config.yaml
n_head: 3
norm: "layernorm"
qk_norm: false
tie_embeddings: true
init: "normal"
init_std_up: 0.0201
lr: 0.0163
grad_clip: 1.0
decay_shape: "linear"
final_lr_fraction: 0.0
batch_tokens: 65536
doc_mask: true
steps: 5335
Each number is 500 + 25 x the weight over its row's rms, rounded and kept within 0 to 999. Layers, rows and columns count from 0. Numbers have three digits each. The size before them is the row's rms in percent of the matrix's.

# layer 7 MLP down, 384x1536, rms 0.0418, rows 282-383, columns 768-815
099:528476466502463423487485477483500483456500480530464495494483478489513540465486500549461500537536457505489521520514521508514529552469516516486518
104:437479482483505476567506501465527500531524471510495498524448538507536507466516499514482493452485475452504519530508461478503541495437525482499501
094:473514479519517468516449506480491503483502504543517455499474570472527473472539503539489509528520508458508553487474524464518468507511490470514488
102:543498461466433468486493548518551478475541455501486453553486537510470481526519480519517527449537540492508495504510502510495467493460469495482480
100:513480521523537552539531519518479500456499487513496561542466474546520512521483536471535470504488474537477499500493540490510490520489504496498489
101:487529476512535487549451541509512483486524478475506460483543520487447495461518532520490510539516513477504565475482482473491482488508521505548483
157:520496495492493493521455507509491480483543520482487520484472522443474558482537471463497501464511484473468522534498471478481485470505525516506455
099:515492503512514498496518496505520509489529475484521524518520512504504522500525500514457474485528532511512483457490520509524514467496455495531506
097:553474508497497498488497490500509501482481505518526497545534495492526501482509522520503426484484503508515537505508494494498471465484518567504482
097:457447536510513493517521519472477485504533479510512470515474517451538457499496491481533481513485487466472473524459510525543492503510507461487477
099:482490489501495501503458526516521518481501470448529483530518523520552489460513504508517501535524484549491547543503535520551510527463536492472505
097:516501518512491471532529510468478497490520520509479531489528457526487515506510507522478444467500503524504458477522456549537540543517494486494521
102:510513508498503554536487507490532522520509487504487471472507535503482528493480470529438510494495485478495512500511516500469483498461474577507508
100:495502504490502464498487509525451492509515534510489509494532506497559513495517480549495475491488476578500496495497551484488532482488494494464512
095:487535492493473532505462461504485487503506502490517468539534482498485482504493458561472492511493506466497505512493520491468488479492468504496516
104:535537525457527485460494509503534482479499493503515516431484477500492524458472483532513547522482476510518494473491528535499482509453443491511517
097:531488499517501506478530494498498488451557498473490483470479452464476478500510506455491516481485517522491500486483486494460512503481467516465495
096:474507503488490497532497509519493550506501491458470484536466494500508529486572469448496533468519528511482471527494513497532492504491461478535461
102:452492495504486509470516470479476494530500486528494503522512556508512524544549489459494475489476499533498530532493472494519491492565541506483512
100:518480499476465550480510511488484486478560503534501525495477501453509505544542495529503500495489485473518466462459501503531468550529487519484513
102:471451521475492496506497447521540501449536463540475468521512518508509444503477494492490493506486498505528512447502514512512472525521520500491512
099:478475498479533491503530473495462482484518539531474523469472518489491482490513525558500494431487468517489517501509545521487529536488522513490495
103:494476515538511468485528494485530513542525501536471471495494497497455510524493478538473509506508511486498490498484508532465493478511479463542480
099:540580464491476425530478487487515451504487502519486496501491520503501474507496469534479491506516534521481499541457496488528508510491480517508442
102:501489516492514520445523510520524512489534431522504501523531552484499531494510495486518490494500514483513501495476470538466493498523552495491498
101:546527502501496436473508497551449484492497494494503464476455458534476508512482482472509480546505512534488457523529504517485513556508464523488504
104:478492514499500469514518522516491482487498521488504516523497482505462491494505486462487493458521499508523469492496508494494534510538547558505458
098:500518518487531489499517505490486460506490469514517533488503505484514528516480497468454524492518479531546514465515486544533451513550493476454521
097:490540486507497474505473470506482540455512510500495465485520458532509526486491500571502499535485485492462545493507469534513556490474470496489465
096:491456489504497515471521535512477498481527528516506505524517530480527506518526495534503515500540501531507493491478455535502510474564527485482518
098:446452492503480458504505469479497516480507540508500460519480532474516498488546474534491502508498498485493533508497491512493461484496504525499510
099:448505508466493536496506561494511524492479530474474509459528500497537502502523494502518493455508500455453492485508479546497506509480470502502501
097:508487497544500490528529515519478493490504487496515489469435480467473523530509491559482567534540486490508490464548509475525475488494476509546497
097:508519495471502477524480507502507477505512541533553523502526501485484464521491464437479528510511488484492469522505463496505536549487547539495488
100:490441498462503496466478485500469516477443476524526511492481497500519479459484485484516504477556498427502521528472505514457459523463490513488491
103:521473508530464536470520477497556467482511516516513450492536523459498509477530541495504472507500512534499502479528504532486514518483509494481477
103:548546522523494542514520527505551484487495499481512524537496502505472531507472485547536503495510512482487504484463504530530496498486523493500513
099:544508529531513476485466485482508461532507499470493492502482495497527494481505526555470499514489510488467531514511503519506480525493458510483504
101:457481509508490466476522533517497465531556504509524482507508511518478504523484501502498462477497514521500557501497496509499496522509533496475464
102:512497513499504503495491525476472518466519500547487508506462485502540466530518513479496497519475515492527476537527549501508483519510461486492517
105:497502531487492419518517506532495553566468461516518524523543515503506487528478489508550528502555478508470526513520495521488497470505496488503508
099:486479528478513533494544517459472499525500517497520498535476487488515515522466489490476491521470523483480485502513515460517488521491489493506510
099:492521482485428488538519507482503499517491487497474517502518474520489488490419515516485481473465542520501496504498521501514511477504485497518531
096:503497490514537502497517500508505500489511501495493499502488475493489478532540481533512547505503481498568521514513522473491502489496504549503506
102:509491493491496538473486495464513477486496471481514456500497529459486496546506458491512462487509489499480504499501519464526485494515532490515528
097:525528518468496534492519526507507523504475490456505503509509573471494510505505553439497538495507519506453490471505457447506460482503501492484510
100:508515468541501470528526453509504472501543483527527500534463430488481507537539489473494481474494516489484484483522530480547485499497504463549483
098:482508500524529479509489518502512522502530506528541562495475520504490533501464473465474491538564496494471491503536546469524458477489509499550469
103:520517488495504531498500493500507462502506531548437550495470524505479502499503526445499571459503503477479454486490489478510496498469465473505479
103:512480496503497477479564499526529438482489524515452502495463539492491472480524493491526503460547520514524507552516458529495500514515499511531507
102:518511496478495511539550555528522478510546470543504526514513504523512522529477459506483474551494500510501541505505468521484465476536487517536518
099:497555498539520480484528460468507528498519501508494526493506432488495493521564522491531503536493470460488487498500440473498474521495509485510462
098:492447498519503479528540502536506518488506470501516512475539482484486493510472472482500504528465488525490484499508534530491477497499518506498539
097:487507519534532512471456499493514515555461513464540496491509539499514497473510462467502472514489430487484471516504527491520513535502507494524509
097:524515506467510448484460506540511503501477419517493526535457504500526504484468469501492476517470488485467512512488495453455483551514483477467534
101:498513506486489499488524510529491462461506504505500533490508525524487505492485537620512473526454507509495477468479493542457510488552530498492531
101:492524502502551497464493505508543516502507494498504515506489504474519526538521497543505486498497486492507523462550477485503502513492494532514505
098:500520503468503489486480500532484509520485497497497516508486475495487475519494514538504509479482459512546499529479459493502476524439455509508514
101:480468504548505491517514491444525511518509495443492527473533522481497513489496519515482479489524518502481498540485509500531527463460448535521487
100:492490512516486511523459510512489474504510524500471507513469486475517513459500492508480521484531516475522515541496501518531491497503482498524504
099:499485502496510486520503504561547515500517456505489492500485483523489500477498459509491487493512482480499500474517533514501471535499506525496536
102:523483484513484544492439486466480515544478491526461458471482532480520497526523539488472478506483525514520496488493487498500489503517503507474513
094:472521469529498524471514485482503495528514573489508571500530485457504504496532486495484475460508464490518488485491506476526511489492517548497500
104:482518512484534511436503488521492513474486486524483461494488540532494485481502473460512499513528486517483476539526498465476484506491540548486501
100:485486488492480471485500504500509511485482550520489514545456507494504470465462508531492472502495497500505487504490536529465529472478507500491498
100:479484514450488443471452476471517492478505473492481513517505476529484491529503512526492491512490492509493537511483494484507468520514517469495469
098:526461501484461507496473495503504507450487451502533500538503511532474513490510495501535477502504505487497498515490497485487480532509520483482460
095:522499443504541489493513489507502513495491441513481500491492523523513455544516496512503456506540550489492482510494513449494505505453493508495504
098:496439491498483500508507470528485488486509488496511496523491501471519541458503456448488501515501512518473534504491498543481496483564521482510506
101:523545471450532497525502485512530505504473439499528537507483468507514528535530511464514489515450502531489433484520507490478506494509516463496509
099:506463485507503510521499482483511512503527477501510492487504449479500484469520493490487503541476523499496500438498514495502495478499452487505492
105:526500503514482480477481531523503489470495510475510481459521453501503489496509445547507491486523518502525468516528511534474473520518499502510497
099:486491504525504502526513501507488507520505475483539539480485525484501502488539542496522485506481509497493483515457520477530478477544470502510510
098:493575500497530550521496460492494446488530521481477468469497525484491507447517528494452502499489499490504473549492520500478507455512506508437548
099:542482482462476537444510498522486492471464522537519510474579515505502492529539527554512504506461500512526520484496504486499499478514509530516518
102:528482492497478524483531507475491448521508492444478467500471487481497495520478556530535519482486488480515491467504468535490506488510557483543499
098:468462489487505505502507534527496501446472536486517504503546535486487498473531482494521516522479516485505496532524503485508468507469502470504476
100:513538482474511478498493485483498537512471485495524477503489520477468501525484484556518511552467483487478514510500477519522536556508486486528500
103:524543551510473521461489522515555525489521490485490480505472507499535483486490543486512489510489512519525528480499472475483516445466518478517524
098:493500499478516504496508516509535510485514479486486483485496532527486484490490473480501557489521513525518486498524503513469540493480437490482489
098:513511518484485479544515485490472516456513481573493521486462516489493493479504511521520506468480520481478521482467474513517515485497558478489485
103:515539501524544411467519466413501500492509524481510513501497487483501486517518544525516505508516495511447497466499501488534489465463466526469518
104:519492486508472498470477471514510478522524504515489469491494481498490476494526505502541563510479518482486500491500475477466501490526524538528471
099:439477515515510464518480482519504487496481515507511527496507486506507429463524441507502522517497528455491519494525502502521518517488522484538481
102:518485492515468503523511538506517519530462523502511534509506452498489525534475555473506564514472470507523505508505537537497537512486504523472501
101:508499500505486498456460547513467496545491495461526487499534496549497472498505440466531516507534497488462509511484455506485511475487515507516477
099:483468483481473493488504478512522483512540468553497496517508457462464518466478540567527461508532502472481519505517507479499520509463476508547515
129:494494494493511493517512504459493523525520504506516510492513527489447522558457523487504525460515484499527455497503511512493528536529484459519492
098:515484479482482475487480512467519537496536516522539514533566583532485510488471533525526524484552508459478529521530469507536489518560434507520464
099:519487494519478510503532506535529493561496542491482468483519477494514527484505496505472511499506529485448514474459529530485547476514517482472491
102:522479510495513518542454517456477511469468521507440554464489457514476518475529502512500464520507510499480472460484448472514482521501480479514519
095:514519535509481477492502495527519484516535511514497477505510567498519516501502504499491500499498509482505471505470483507498444536495510513511490
101:487501511512487474515475483482532513481502469469496494504539500492485486487523459512520478518489457451507480508520466472498499530540532522477475
099:481488469502527521496496492486493569518549498490508514545472511476487475470525498455502532511551503473476524511466518486474507525517505508537541
099:505469492522485408529528493505508519526495550511533495563528499472513464482499507453485533508465547515466486476488519475490503480517485516479492
098:475506467501489497486471510479464472516526521509502506482502503497526475453462475462481471467471533456483491512485498522511525530500517482528467
103:524555480485519497487480527504480450530505551466504499512510488508516478473519485526469492500524469474495508543506541502560497481503494545517461
099:457534493521550464491505528515494483499426496519516499515493530502488484471518473490499500485471432481501528498479512519514499514504515487506499
093:484488490476534541511517505523562523476503493524506519537536537542508474506507549526530500562459497482482502498542513493482496473471522474463476
101:515495485492528504513556507498476534496481478505521472504496525465505512513521496493502458511505490481480487522513494544477511550513556518477510
102:481490523508459515509521463534476510497481514514499524480518452526517520490503483501467484487489539507544508530529517481504490522474491456485542
097:496462495511524499501548541474486476487506499494465509528502483497491552517518504482486539480515473480502464473450518483514506473481522514532462